{"n_layer": 8, "vocab_size": 2048, "activation": "geglu", "norm_place": "pre", "qk_norm": false, "attn_scale": 0.102, "parallel_block": false, "init_std_o": 0.0, "optimizer": "soap_variant", "beta1": 0.95, "decay_fraction": 1.0, "final_lr_fraction": 0.02, "seq_len": 512, "doc_mask": true, "dataset": "wikipedia_en"}
Each number is 500 + 25 x the weight over its row's rms, rounded and kept within 0 to 999. Layers, rows and columns count from 0. Numbers have three digits each. The size before them is the row's rms in percent of the matrix's.

# layer 4 MLP down (transposed), 384x192, rms 0.146, rows 217-265, columns 0-95
104:501463508513478559486493475459468514512496482487492533532514485479501493488533474465467552473453515526474508482555456445498518528466503466488445496505473544509466479516552504508483520497519504523501490526473481501490511504507547500479457544525507519518485520514533501484494466464425498484
094:476450455450501502490489486529519540494503462472475485490510497520515529525495481474514494498521468493535467499455456514501472487494537497517482473459488514530507433503494492482525502433503505478490510504502490462519465473486484510479487490489522487530472506530478477481546500496492520500
080:480467505524436444500496524487511485544500527495538487537480499505501481521511479516508487497467513515502516519477490502502497520496489514575476477515549514498502520497540513497460490506471504504499504524456512492463511494494500483523442500478515518483530509500478427498518473489510491496
103:478483458511449483535527462476497488558437474474507508503512522517495476538486453476473486488487483516493485518492482454462452475505508491487512505517444531516540511529486465484512506527543547505460514461533490509526486475532506479483501527500547489450513503463499521513558507465474499519
101:510480547492454519501501466479490492515512526508501486473520516516496554506465534469500525456526516540461502495504499529463575495500496544519495476462500535506505480500501505495495497495520501492492497482509497566476510496533481512516482504559473521468479507543537518520550494482470534473
107:506455471444523519468546510503499443465496430475510471490517459501515484465480524515503457512493516535497558530516532492487518540494474526528483509498499462522534524500474516510509469507501489463513483510472486508473542485494542512513503518537518507503482471503481524536542496514466480534
100:507510493494441487529515461500513542496500499490504510497441493531451498483475501514511514522517502529485555515538504485504503490495521481541489514488475514507523469476501501506491472544482490501486472503517510523524468451511468567511519522486478454492480565496516516451512495494524475473
095:490470504513535504472507489550489504495473483508522523480510501501536522480479488510521486527536503568464484475475522559483491468530511565478526474472492492517503467518443540517492500465485448500537522497464519485503477503541531497506532510498487450502455484473493519453462495509530494501
101:528508464461505483500500534515484497475527496529471493496509534488493494498497509502470501514454524513497471489445515480538529528493519535475514502464485471518536458537463469531496510476495476514488492481483465428462512496527490456538465488533465476510555469517484513510529489471487451497
089:573495525508534480513499496478492504549488481489489491480502526466499480480484506496515504488538513461507465477469548481487546467504510492481510513486479458467535530481481549485553508475478491476480505484501498495476472475475520562498479488457526526477475458510509481499463464483550481491
105:516489526475545489449484509481501523490523523466481465469483494489496487516511510497482512477532535503499462490466549465478549464528514528509518471513462511514500439496506524498529498515549514490512512495510518518509486494505502468488521491520472503530537475499491499467495532461500494481
098:494466498513478488544483481467496505502538556511476518530480522492472515507486481482474491526540521545550479501551492465482502532494501501468502472488504462501527509509494477493459495552545480478519490488506513525478458514527482479508494477469524495494498503476512535476511527482470470526
090:521521479513519493486473501471485529551532480529509497488471462495463481489485485500460521510533459506514489547491555518500480501512510423486480433525547523483505458523474503500540470476536488488496510451515503484513494504483480522480517468508509501516500501477483527548511503512493529499
100:493521479564504521500494508516480507477523509480471443495508475514536486539513520518522509475488462496504480473505532470499505495526521484513452521498475537515545530472480486489513514500464495478555505478484463479466486503543479454524520493514478512492511498499510517500500474521527558510
098:503417493483512513572507494492486502477472477498491492523499492497502475493504522541469528514513519520502471477551526520463521486520468491479532519441498511535494463488501490523465514497485531496500482515473442514554508572538501479542497485527502502487475481496535495492506514517515521471
100:490521521524502548484480525498483559537475495512499509534489503509508516502538529478508475522503537491529495517505510453496489463511516509535503499499489501510494433479454481492477468486449466475483528501489501496483552481525520513481469524551531521501496508480482488563494505448475483502
103:529486507475542461492483449453502502500502528477501482497504534486471508518435478427530490480506489499461496541506512499506511478467489502501482475531529494518479491501462509508545489483533500492463500513503526505479502508485491511505497512494517521498473508495494493500490490493481480529
099:532473499486467527508517493466516465479515494481495487509500506532509512467449525502536502507487512496477523465517475500519490555544491484528482463498448472472536561524455495485504494501504530510472555504503495512492475474460533484522514518502491489521473482503485514512524507497528504497
094:509485502482499484461535513500534502475499477547480533496509522508518501479483499514511515534472511511450500469461494506473440529502475498492609539512500456505446505453519510515515506519505447527536481495490538478488495500478461545496519486497475489505497526510478480489534473534492484526
104:509482488481490545474526495513510534507473523493506537454511511531550479493513532536475509521479505491531535522541479487497535481549487479525492480472507505473508515485596526468512441496488530508509485478501471465510482519502478485508481502490524467486517523486491495508511530555534499498
100:527507476501511545501475504516507471514476521531460547512479515497469493514514508474501462475521479505512497515458547498512450539537552490494474490509454497534547510479509532522500495509534511510514536499497508475480520541490526467475476525520538479458470475486529520496539487483534525498
103:475469509493500457532487503508456521527494487541528475472497486534481492526462512525470485487513468501541512529472510510504500477477481478465481513495525480521547508533465483550486506459488577483499502519502475469453500495513498474516493450505477523540498489504479514487512494456499533461
105:502522537506487501489455506500514499512494478528470518521455464507538525491524467517500521499491490545541474462476492503502482495485484499462556529533431523482517498486489470487512482512493500528499432464538466491488496460540516485495482495484487486484510536481507517442494485461494506509
097:523491465491494528470476488487499479517483497495522513524509508452538515495515472485498479471508525516533513513541460464495470524524533456505507516453509513501512520511448514507503467493498469529495492518535466544516448507500502459551470482473522492524520532482458496555468523511499488498
097:533478453507491499525534502489476515506492520478489521501425527514519515493495496494492491480546532511486503507470489473513532509490504511511464526458480504500518525515494512487504480468504534548604476496502503465476482517483490435511456525494480503508535496496456498471519475503482501504
097:504484494469511480513478520499495490506488497516483504527500517515461562496502466507449492499485480482476504509500482509504541546470436493526466504450504531498516514505534499511519557500489485486464484485500472453561503446530517525492517486504485552511466503514495511460520507518436503517
098:508524513541557492484495534527504499503519466538502464526493552495474495479524524469459530485498483515499456506499505519467478547488465510495511486500476500514497496454458493495520523456471546477460488501471442470500493457500510477487496467574547523540527478500514510542491503480467502492
092:505551498537516507481496493504498527490515492430474478526524496505520543486506488494527487490555513517509490466492499512490505492561434495506473523426513485519489503474522543518468525511533478460495510474492520518464487471476500485507474507534474507483521494504525493511460517565523470469
097:559565496512471463485433498457512485522514539500500528484505537527526529481511467542492538542534507500510494522507509456481466467511488508496492497500517510534461587487497513478534508535504520489450541493518531507540502519485517487530491549510508486515518512490464470501535481484504526499
086:478474496449484516554538521510495527505464535498498560499498528472495490529499539498493508474537531536502487504530438540495505521497496529500467522480498504511473570500503481534518521477491476492472470484525510509463496494521522563522487514511551524525542503500502474506508486506465529511
094:498505519502503546487522487529491507508494493508518478468484488459494504507504489521501534519496516503481498521539503541520493514453494502466484526480471478550470376485486495496534501510505498511495529446530526495529517508521494522500500493543489496477487545491548501520496492526508501498
090:524462462485506497496493490472488474512553493499519502492479497524519467496519523536507552534509485463476464477499501520477484455492466481502497493550475490516515453508512532475475472457543502470533466485504447448498512481495494491498478468474505517459518509496551503510491496474492466470
105:471465531470511445502488513454471500479513523554508503496469518529519513500496459503476494510456510524513471512533503518502476480470494509534469524498454553575512480512489501517503520458484503519507501505519448506543505496493458458478525539504455510509475499491423508509449504503495473554
098:523501506544501502473506540478472501514470485539529518517513482474490524447508513465459530487520509471495490491479460502461507501490494497478551489529534513500502441502489491499481497487530496485492515578491557455460489545499531504467522505485512498508510489495476500518489467537491525476
104:467464531469479493495527496507470483481489515504497491517513497501533534454473486510565501489514476478478494495496485514461485477509450488500482488475524524482512437491505544508494511487501518470484530547520514514497512488548524502438524483512506520497474444476491495561481464512492491498
102:499502499508515494465486549473523465520488510482501519494540503511472487498544492499463468495460512521497438473485481508464553475541502521489500500493489487540487519514545514487471503480512534464521504543476526508531515534492528490490511498538485504536493503576482517471506521511455527543
106:523491466488535508509495415504502471516509534471475529495503484536477511501457522531515515473487486478498490513505507480476505507520500558519508473536555461498492452460487463484484504480524485461483524473489480491498475515527529518464481477491527467487520460567516480499512511477502483503
113:520533507498461509516479517520461493526483480500502479540444494508508473516517524495472494553507503495545558502530518508529503513532540472470483482504494552554518486484487445510501524484506501496475499529481475487524473489485540491522500544514455513486533533549526453504464495483493471545
098:485493521533541472513513491523517519483453488531467488541510435472573458509485452456507495532531495515505464463475516494552471515535523510497470473568500502512538521521519531505466537513483534480490499484473530481480492551478485514503521484495476534477513497499537505502490507511530503511
105:478529500503525465537486548526499478526590522480508495481503488493463523491501505456494505514499476505555518474469503461500527490538510476524485481483458447493495562455517521516489527522470486479447517480527485461481512481526533497482514472508507493462506503476494494479495490472525485523
105:474502517494447513473487511489473530514496539499542467525512457493474487476497477464471547460458502488532492504490526480527518544533465488501468483463510462513512489500507489504514537501512550470485523501529536498493473536511495509463473493506528456463501502497501471515474523498513509528
101:494507483537467497514485533479506448517503543529512508496503529496515496514495491489489521516492488488568500520524486484510488504482487489443477502501458526484508503471517456471530523500534507478506509486556480509491492524473479517503505493490500507557455474476501482517457451483548519471
092:549450485495503486469580503498486482511522527401479489482480466496489491490493519558485480508475510499473514494492543499487473447549517479542500484489512478479484494505475473478459450484522458521479497476494515515466505493519568516484517462470508498485483514499451524559480480521508512491
104:509506498448536498575516482518496453522478484519497466495470479529506485484475483534553502530467503515472482524517502489483512495467527527442547503497503482506508511501474510469545537463477515495502475480524488534474514497474490511513531490510524473510526520471508508422515473474482480507
101:454491505510524530483543492445474509493530507506528513469472521514524495534523502517516519496512487512492499482504481553562501508471481507469496514521547467484537513484463481505557514491463503491534542518492514489541483547480504467491532480478513521523487513500478453523496480532505521464
104:503484508517492489476520531505496480476484515493525509486488510439521533531495484488577481482482510526487506485447536489516489542522451493511506523526496491480452496528494508477489543510522500518493481495463499463502460523492508454522533499495494524457513482489520473533474468500465505476
104:496447538522500477507505486517501490506501492488464474485506489482511490523487506457513500500498502530502488479459511490492541503488529493461507504534500472469515470516515479529498478468470554536492521512514558452510483491509498484465510437508492481506507511465502439483507479468520488499
109:522455488491523485457512472526512510490472536433460490528485525531559519502509521491491473488529517492483503465483495514474506495515496492501541515562528521486507503469515554518494494545543485502538481460507500489556463500498494520516511481495488519472549514486516479495518509529498484508
098:467472514476511499448498510512464446502518499478505507491504460492465498513501504532508510496484494497494545550507486520461511485484507507513520503526484451484516463532470493481508500534511513512508504507490490477505496514496483517540513519449481468502491488501516492465471512511513421541
# layer 4 MLP gate, 384x192, rms 0.162, rows 218-265, columns 0-95
085:494517493503521520504503465498474481503499509495502490513526501513493475488520482496517534489486470528498455487477490478502477505498528496491467485490453506531489582477520484445490460467492516494515461473554467519521479470528494533521508473554503447552482559470494497484535487520508486527
101:512488480503482494468502521458516503498496492472500498510487516510502466437480521494516493501519528454497470497492522505493513541490536462521468494481536519469483504462468497493490489497526513533470471505469500520483503524530553556534517530550506479523521512458476505492506534527539514484
097:492471453545506514539490471496471485484556489516500491488517530506496524550542477509466521496540496505512509522509496476481503516481528557499480461477516490456481506516480507503494512501524486501514583516479501468500520503505478462515469481498505523476518494476485535509572504540518490475
101:547470524504470463518485497503484524522496488491481499467503518460487534500495510570519501484460501472508459500543466490470512459480470539514532503483504515489522481439503487503516531487471504499505601474495525543472499506533471503484509502493477495485486510490501525527514482473497505454
105:463485510493492476518496526440495539496475478475472480484522491476509530552492505482488527521520521480500513488457521522504478488497542517524512464534491522462519541531508523493494485498513501543490509514503499479507450498528450483492505532502469516528516504496527467506519464529541499457
101:508512486513504509505474496541484524516500475430539484518500518498501512519513483505515514488511520514504504491501491491492504514559484496528472543481508549527518530496453482523454489454470457516429493543487476517489490530487485488472519484464477487493485499501491493504495490496476511493
102:482531486538527530496531511515487524511499495486490459477481495510557505506486544478442493473470470511500481504493498540471497522486564492518475494517470508577478509485488442486464455476442480493495495492484541506477493507494495557492457504532498475483472507530491530489477514454554520540
098:493457464488494484490544534502566520542511477493513488479527465510510496477528531460481472545470464470491473513534521505529501474519532498518519499528491508439540488490513465501474489523510460511501507503555494514488521498542486497511503513517509469469534523488510535497523453513467497496
088:509511470496528481457484476481459467484474532468505450507528554507431460522495514499483523475525530438488536523486507477490469509549482510543486449466518553555459452483500511460488482478491519504496534527504481501514515505485501503473446495515468507521501530481486504517484509506492521459
096:463538435465474479490516493510462515497477521516492502531514521471512494474502495481525525499484471509499468481504507464534508502559507525517502550475513514469510537535494514525492470544518475498499484519488521498516481445538547498518533533515494494566465528508464556494504535546529487537
098:463484482506518501502524524520472537484510499467522476481528529498462478473500507510471520521498490423526485510497522496500472493504505492536523535515527471496465489471501499457511457514478497465478462466482432504502473494512509518529489518462483497505494511476488483501520525497477527452
092:508474516527530506519531519561506443494516490491511481490509514484471506516501511513475509507485512481507465459497468503471526496495498535519496520510478477525508475473470473483566500526524533498522505493492496473506496512490564495494473492487500486442471526478500476451498497481559491480
098:523427478491503473497485556506525477492504512500543460478494508485478455453496528451519505475514526522535485502483472468499462472480511537484536487553543494540475515510535451472505458476490539534480520502530528479519508511472461513511494550505524495502485495456514494532511507469521472501
091:506509501452531504518510488503499482455502493414520483484534481530531476510479512489443459430509493505488488471527491519489531457515517509508502468540535461493506500490504461434511477492486527508521464549537479496497483495458498515505510511493500500492501500505476487481542523500485492483
106:509459558472484492508491497493465535409455527522513505453541519498504541516530502481506478489517586513502480516524481473504518464511483505539518476487488516513486484483459513494471500455478485505470497449490458499512562472483481510488448521504493475491531497436497532512520502497524550490
093:501561519515538509526483485537497511478531488484474472493493494486568453507483516488473456503496518519504551533507484468491468512485508505516512509480498450509501525479516503498526506449502485506497506489466493467505526515528474502515499488448488520484526467517479506525516481477482524459
096:499484499513506527486484513481551518425521473482498512511465483519502524496487537491483475485472524502491475462491484486518522467514488524498542474481460469492534505484494529480520513473508495483507494473535522488515536535549493497521528490448512485470535514467517504473527518479474539480
102:480530501508514550493519538465448483505445476538484556478504509519526509476500512468520475472465472492515458479483516502515515472502486441532490447535487495494511477483557536473464500507502562529523546524535501492476533516480527472479502454523470502508522519495518508499517505485467514494
102:493531530545468520459497454504470471525485486495472478457473488489491498500478506504478532507510496498524532517480510492529518509532499546462494461473464526523498565534520506443467512517487530489526508498525511491499482515509513524507455494510489553510487464502499485518474517500520492491
103:472499522500525486509508553543506477502465511504497429515551482493482488470468534492480510487507494534468460473488534504508473530487487471509520482488481506464469528525507514526478500537515443528448533488512506484503513513472441471506510515493530477492487507503497474482488494514468500474
098:484475508519492478476512528444486491471512488517454478481473500551487508461533447513479486466495512488493505491478504495470485540464518464487441477459484494506538529479489506509474537500482494484488486464515488504485493499541526508495520525489504504487514477464506506509480546505487489456
104:481522511470532501502508425494532466501516525493517499481499422551543511471498484534457512518467500488494442473501533473462537529493550470520477504485490527547486537519507554462508490486484540495529501492519515483497525509497456494466529494474500540480521526514520519504517531501495518521
098:504479498513519476494522472544508500497504521464542500474494488470481501523498451496514546530551506497483530517512531535516471525477462550509503517496524562526459507441535514519490459478441458494495482469506505523483514491498532450491475487496532494502499506453535468509502462485532497523
086:491516460479497488503525485455484467535490552531519478500503477501494544487505533515546529512508465459512513495479501465470503484482489509492528480473508496559474467472473507477448524538453503481501522496529455524518497516566509494501469487554469520515467509451457480477497477511511482488
100:498492515517481464488504535518459476515480494458537471482475528501496531509526531466490477523477487501508505515519482482516521498508505535510456491493500475458519465501483496466492503486517448513473570509485508498523498520520528484557517522489485505470515500479517518531544538505522490513
101:491504516481530544490524468480495505516476470458508482527491512513489452548503512472523495499497509481527501521484499518495537484502508519453503462504496472478515455458476515443514516517478510522483512508512502518458477497507502498510500477501486423518528496486463535502509502527536572509
090:494505553499599493493488496479449516492497473468486479499564491471498557483510448497492493514552492521501491527499505508525508497487442485492525501464464481487502483486571557520480534497491464505464517469511514511477470502522537481501524483496478490478499494518505543476491485539528515445
087:462525504558488495515497525508486494435486486475519503465499469493504513524502496536552493468505488530499469454492482471513472481462487464553522537487493469532461490485485508505470535528509485531552497526508508525491509486513437506495504442491498510486509482499552513472484463521501498491
106:532489487530456475519508495534468518510490453468550461527539498526509499491514530515486499485487503492498444484518504494475536495512486510518498478536482498522515526482460510483515544481516471530490457517498466516528501524506483483496474469482473503522480476509467534483521521487496484471
098:450494447519527522501541481548476488511461507517498494485440496484500525509519541503495512532506464572489424500492482512513501537503531508536476549497473523556486502508500512490496552470463492446504516468498493513512495442522481538501544499518486519488497502490501518493502536492545502511
097:480472474469478545490512477483486493521502481494480471454492453441490485488463520516505518505482505463503477517498503519489521501533501498531496489472562487479510458463482523497518490524534471514475552485519493519485505473529528515481509540461526468472526489484516470462523520555527500427
100:516472512493551473490503503503497463466502526471453487448504535495433478517506509497508505498507557513491466507512498504471461535462513484504550475510506518465524516552491504467448493500490489563510521483496480494487482502544525507472475499474478505477501480501470481461513488529476549467
101:513495514488518541484471492506497482511501501494500538549497488577498489452466510487510494498520459527505463547518493488484526516504489500503537508515525461468481538512478501492546468481510542493464537454476510525515497480481479543551481503507548521504514503488499505486477480465556530532
100:445509495529538484522492483538484486484510513522494475499495494503500502477519470535482519456518510464456510527486465503431518453527498490546535465447534480512497553496542530501541539489512482524497493492467510487504493517515498482537477528485531454521467476514521537512492533485496518539
103:532499496528506560537467471509463506537505515481465494520463522498498502505482487484475484502491512475508504494518500495470507512498491503513559484495497497512496499509547508541467542516504549500507517503475561504508503495515482517467516494497496522469517476503459509505425504489530501504
106:494508506516480508546492517524478510487493523493511497485533488512514481522472513494437483538488513520502482505541538510509483441530521492494537480493494500510495445503502483535501528538484464505544507548518484520519541482491513481557498526486461512469471486504546502473559557505504449522
107:487499480481500508503508507505461517497500522514475507489491470547509509491521504527466503500481502493520530514518496479511460515545540547526504434525481550506484545498442532469522484501510498508542516551481488465523513438520522510461496521473534513503503494503519546505481458529485467554
097:504484512479470505513463442496461486498552514471504470476501528486422465471491492499456477473464479478500487476492510537517532458504548509561510515528501472449522480478480489486492483505506470505459506522539475490526446535497501475455509500501489471480514546519500473536492508534527478519
097:518504506485480457501510537497484513487488507493505509503524480459528479463494429472485502457463513495483440506520508493518496506492507477487475499511485556545564456520509491508442479467528484513493510518468489494517479493448507523488498470478514499518527546502497451462469511529494523536
099:497489528464499516476484501529507556543525488533465461480550498480524453506485516513467480493466513507486497498476528496473487489481523472504469501479519521528530521461505467504486493497487500498495496461474480503493487446479459493499475472517505476494487466503474477511482498480481507536
104:497531449543560496488551516522497536544516491522494499544482487523514503500509516474508515504470485518504502521494488483482483486514523519520528521502553527503506486479532494504506505468528471503534519486445421542515494473520504457529473492465463559510522564476490505456459488487516483541
094:475536510526510504487482524514483506486560512504496499466556516480546467495491465457509508520490504501492526521506504503464496518489507508509524481537490484453541509445512482516531545505496511543486444507471469504511482493507481504523507468497515488487495507470530540489482526526531492553
112:482501493491484508490456554509532534475482492480514525534493519472536482491558485503495533494525537520540468526459467505526476492500470487514524471498547485500469489525529499538472497515511512488507513485493477444489495484490519543522487529516462492456522509478456543544516499509485484509
096:482476503547454510456449483545477460550536505525532448528516477544541487512534513465482483513464496506457472535479523513460520466549524471515509509510467498544540475504493471472475497513515500542505485494489512475470510461499533484436448485490495504500520499515484496484506477544479485524
103:467516507532488484480495493507489534437498460511486502506496522511462531504486511502505503495528556508477520550544469475523533461494478477501539473525507485474519556511506507533482449499489485512532460488527510523460525506491473502498511511489516513518464529460502506531529471479514519487
091:519498552462521475494479510533527491533521554509499523529512470515494501470475531448543519530520522489503488529488519469478461503524494539510523479462495547459472506537543511466454533548519501515521521492509493517467514517514489467512499489526510521490541509510487546493546507474468527494
102:538494499470538497491520465546485547538502475506520520520496503522512513463542504480463470503533486532479521481462571509514518489465502483513510507514528467511497507519512497475511513508495516502518504508494500489518485536513494522536470466473508505493533458527520534501503505532546475544
097:450496520496480514469521527483543484525521455530506472508480537507526489491471489512454509506515499501532452541479516513511503476524516501531538506517490476506513516526545447511496515515453553519517491502488518461515486469486515534530495504465527479500507499513502564519537488479495474536
# layer 4 MLP up, 384x192, rms 0.16, rows 218-265, columns 0-95
096:511521532516498481510479463485510480507506528522481490553524477493516486452490511521480510506459498519474495475509513478493510514496515514492479548501481543507444530517472526480456505523473486469456536443515431498484488508508483479517462472495535522488574506457519539473480508550477494517
094:519513452464474491535509512522490520520514521493508507517520463450523510507471453496562481509513529491528497488492489514506558473536487499490503514471499563514497577543479496543503497483488542506533457502484487483513508520471532512516527527460519511470500459508518502542455501505515483522
106:509510474529491538509467502483469507498448488528513480510491501472490481469492490530513502512493511508496493497493484517508533523479491530499511455509456501473521454477498454524482523512550568522487501539487507494490535479499505500514524484540515520481501488527506496518527496501501479479
101:535440486487517507513450516501473519490507494507538489536475477495463521521533532503487457500483541485533508454516507519484538512503488486514501518484472492444499504513469512513505530481506503493500507503470528533526511472510509469464491465464503505492496436525486486511466513502493517458
108:495514476485510512536501547480496509519507454510479498519508525496489493447499519510506491529455493485469488525502490476529509507498498471476482540441486546515521511490468537538445500494502499525477469500444492490495495490489468512450486512514492486493528531476482494517437482537530495526
099:500457505505494457460499478435508514482489473487459507506501516524534488468508521505514494538458507478528495498477489481439472456481537475496534494520541514483460488499526488490505537483504524468465510484493478446483523512521540511517496500508533483472486519515490522525523466449511553521
096:493513500516534498472484499521471475518430544506501500499501544526480480474539522539480505535503513528464519470503461531532520498537480524506477481503512492514498496488473537494501494491518501493521505475519503454495503537506521545526484499518494543462531466482513529538522494477472539530
096:484536517475471511481502449452516497513471457531532483465473482537501500505537501489482448470525469496476494504491442463513461514518493477511496515500532567503488467495516516441505525479491507548507477518520530472504505511499512536458503544496569520512496496483504479475496496533529503505
093:519528543471488505461500486504521515495511538508474497483479504532510505475476502532509444509467509497485507478477497558531547532478533503477510523513509513492527515534508507494460497530537515573501542488505501480494502451465514512517532504514498489487476501514537527509506506463507561520
100:490554551519459481532471553504503486510486540469533508495502479482485527488474459467468506487516528496519550504508442543501501505486498459518500452464509488501561477462490483485497486488480500517523497512509450483527496508511510514490487494481517469522493503521526487495494477516490496460
100:467509535486451502543504538513485481499479508490512507444519490487506531459502494499554479498503486544510509506482474507506520499470478486493474487506465478525539538487433541467474503465467521498488489527526496478501514497491455553460532541504493509524478506479518462552477527533511491471
088:483482548512495511504478508509469486504478508518485500508554499496499521481486486514490436504489527535434495465512499509509485509467526484489486505491489451488507512558532514471523516505472476499525488465527507473467539492510506514515457499510484478500551465471476511526517470517495499559
100:478567478473483530476487481548491474484542505495496543478513445537491545482501455482484507522517489473481490523495489502521506530522460486504514449472487494498453526495533553508499507485519500521499523534531504526478506492525494512476473493455517533558504564484516474514495510550510488483
099:537504471492470521506490514511450513508483484494514529525523435505459520514503478465509534478515451461511512511467509483506448515490513471511523472527512481495499428500453534519538512525508458495509474530461494447528490461506494515481513533491513474506488489551522539480508488523524462486
102:488490513473458466516504465507532470474450528497526507533500491524455554502495466547503533469495532462502494498488438473496482481538516500553485430508481462468444506539478468525546509496490483496499494512522465501494509497503483513491492481497507436493517490488489533459497477457484488505
101:488486473489530517553535488522538536502525465520520486456505483514490504532523496502486484496499506496538473540516519523527520503498496485485543500530478535515520511516498563529489483518494495534449496504526486500538514496517514552465551521469502474492483479509506497476532495515518506450
097:472513500505512494513472494531456473456534504487509447505512525502460487536492504507505469441535513496468509506544548500487550460493532481510471534525490513525522490507469553515509465503554496497453494475470510499549486501473491480532544533462512501533509503509551489490495467496513515501
096:530511553487446517462479504477504469480480496492520498516508445534510465502496574478452480458556533507494536490514549462516462540525509472476473460497489501512493466516508486462475517504454517489526513483494521485476486512542518515446512533483468494511468482494498471547494503484553515489
100:524524545502487503507491498541503490495514522522521472461500495486536529517535485484496518508533544481500465499473521513535485480536536496489502555508531464517512543506502488479478509499459457523533539536509527471492510444484470519483489437496529499472478473524483489511477446497479527485
103:481497465500462515445491508469495470473488486498522485502503471493482488506534519467513497481465524498521517523528451474506498441504523482483504484494494521526541524486537488500521485517486501494499501491493479505548540492535499511472529489474496474508523500444481485482471491498493459525
091:529533485505474534482511475499532506461521534500529509506500488439482492477522511478500472491495507516519514489486490485565512478513475501475516466461493459503524508507512458492454511484479484505534517453486526497448480484545505527489484498515498517472504559534485447494537481507469487515
108:441512503477466529507487519493531501546493467507478468462490488525513513464517463557457474498497516473458425484478491501521461487499547480496506505479474509483531488501528539502504500470496487544520485501530495513484493520521505552517519472482491506557533526488507550459510474514517438445
095:460469491470473497500457475496488518495510510511495516483479476520500503524490465509523519539499530461473493499458494506519515467504524483503481497514470474520507465478453518485497500452457515460498474522464528475451537493483489526520495538523508461478476518516537515491480460525521453500
090:467499505452504507469537525505548491504550486442555499501531496509513485499500532490497499506550464538524526490478512536528532520502518507510486490508526447517498477508587463476453523474506484477510445486466482502487484503536429521511560496494492512492481520484550487503489498483500499489
099:490538468498480482467458522467494561514501551480486503496517455523467531492504532479494496521520520522500495473465509529514513524486495519507460508520464497486473487503523491499474494532509484499493458503509499507497501544535508516504531492494525517482486475507430497514496508518437518498
098:447541506448532584491527484515495505489501509492529467509515463500529495471540487501466509477487468488497480460516450511491517532498500506534519514522441476484485489530498489526518523529551457495489500504524490470484513486516519452520465529512501477477487480507504497481530482490510460488
092:492521489473553472532516510536497516539487533490479477485495482465487502541476517490451456496492497446496468521492526478535528465507536478498474476528518452503498474471542485511493525477480467476467509518473525527488492510502461493506482513490500503510541496470508485495464496521483521516
097:544502506472499533508524473514463469508547498540502472461522503550494538478494534502525509541467525465434532500441495488500547484468500497475443514487486525505506490504468483501503488507483482547491517502502506544521513499487524508522509486512479515517466480489491510466517530470500505502
108:437539493479529483487478453487489527479522490510500480509485478523493500473476476508480496544487542508499533506479487549487496492503529514459522512496455492488498552496521525559503512466492479481483499527518510517490496497510519511482492466525529481506524504488476513527487482506507493468
105:483493468470522520539518523502531506534480499520524502485502530534429506493499487449519506516522542536519484476539513518494510526468507493492474467504555490479515483475483488510495492524481499479541549537501488478475464475463463477490484471516529494479541495545507530484464489447496520520
091:509489515474535456507542471498501532526522483507512582531514510509474508487535469485498536511540508532516498508519519471465495533514488540493483469490485479515539499516509474524475528503563488527491484486504497507523519481531529535520521462516509520488470499469479477484503492490468485476
098:497507488535456520471493507512504482548500502460520467507512499551531532518504509492527528508510511533522513506478521534519534552529498508524471495519519494518512442464521464486492532528512519497497492586489495498465517481478518515501540503488484523489499566492467502495491552519496482513
099:486505513476445478460503477505504454524466497496471507509485470519485501510439492469507482455470493515486500492520514514504522499458512499515519514498476499505510463464464502502483486493530473496441502514463515486482458510525488504471502476483506469522517492431498460519470502474520506468
108:523526476494451438513526520542509490481499503535520489467518449450561489485540506524480504514474476491506530524517497467495464477522522479547495494474520496505478471481468499520475487532510450506491506505513496546515527523524483492517504510518531492517473510527489510479517503532542465516
099:513522482490479518435530551494484474512504556548482449542491491496498492511559494442511480482479466533477488522514523511533494504514555483458469499506486502521518472496495479533503463517479529527465514480473492503489507499468514520484471499503490542509487482479483475477470512509493488509
106:528474467508502526507476455490486489490485513524510468543521515557498483498499517497493494475461472470550505489509511496459476517525448485482503519461477535489508526483492484461480518481515507524483503468489485532529528501541505500516500501532531460550509505516462507446441512460486486542
115:479483505475464519489515477516480504514471535514528529508531465523531502481482495489517514507511493551483520518528503515452509535449488489470500501493493477491515496521521461537475476522519506508495510548512518510499492543509534541480512484482497487499487502491503482491548482530531517480
098:497513506480517491489520486506465529494525519460477508464526491534526491535473544494453506531485537492451526534476513500515523472445513522542535512496504487469531515543525479473479482509455523504489485511483531490503480515530523503529466483473431507545531523493489468482468517481455522517
101:497480508531494478460521512501513530471489450449499444526521512472470489532494527498520489489533534489506531483465536510497488487458458508489505478498499514503476491518496518448520514508520530498500471510519507480456497471499483476478501527497561466466484485495546547442548515501491505453
108:487515498475472548512513578564508543477489519498515493508540522502477518484486462526454523479488472514533500504521533534502500525490513495442506512513505473503529495457485498534446504540522484494471503473490493512480493510509519438550511499490445490470506478491489511510515525503485480504
103:510505506496502575533527518518484497502499513490494505481509442463439506486450508518512489487504517513526509500504530506466500485453531510464540505523533517526497522452535488530484532508482561508493498530478475482466508462491459460463458503521519497493515471493545509509488502513478527519
090:506517512471512490501466476518465506553499479485507489517512501447487473463506466485538483511511514514481498506506497518528513518516491453496497502438514455513464462491503524523518474524539531506485526534530507452542539474486519513478518529527475464510507494475483494470488513498496473511
098:492503512527510513522517479489505527490498530471474492504509512505476481461447500548535504499527441502449517463486526564498473500507471463447505506510519507535524522539505499501532511487500480471556503487499472483519485539499509478497509463481488501508535516515512504539520508483491528511
097:495492528525465525486484502516478453491517461518504494457502481522490479456540503458512507497554474500516499527502469518507483518515519514484532528518467504577532553458501488503494484493491469510543501499537475452519478485492540539498480500527550467538506502556536507485510492509574505522
099:501478537510475517518512473552483533483529466481483533467505470558512526484481507467488485483529527522536533488454485509512480549501501506502513476488494459547515474466536487527480473530513501506543492512463499491522470495477523497474497518509538529456493518493530534542517506480501525487
100:490500534498500488494537478508468480554548511484474532486507504521518474489481535485531484488516450485492523529463477534512512490465536454526522528519491491456499465518477539511531551496505512497498472468505496517491459501488470528488538530490491516501473484515508483510488550485544459503
107:467474496528486505513502499487482531497514512495488493524493455464455492484530482523498517484473516484481510487473494520473518542524488519437479503499514509524489480496511459468490482477485572472505513498494467461507514481463477480511521531453527489503476517521495497481486504472442511467
094:483495525498484524514500467498568550486533513522527498471505499474500491536527499538513471520527498477475509539505505496519512495470515529498531485483514493488497497502458535500466507522488492472468471497475527480476480557536540478509494501501526508540521498505449547498513492527486513467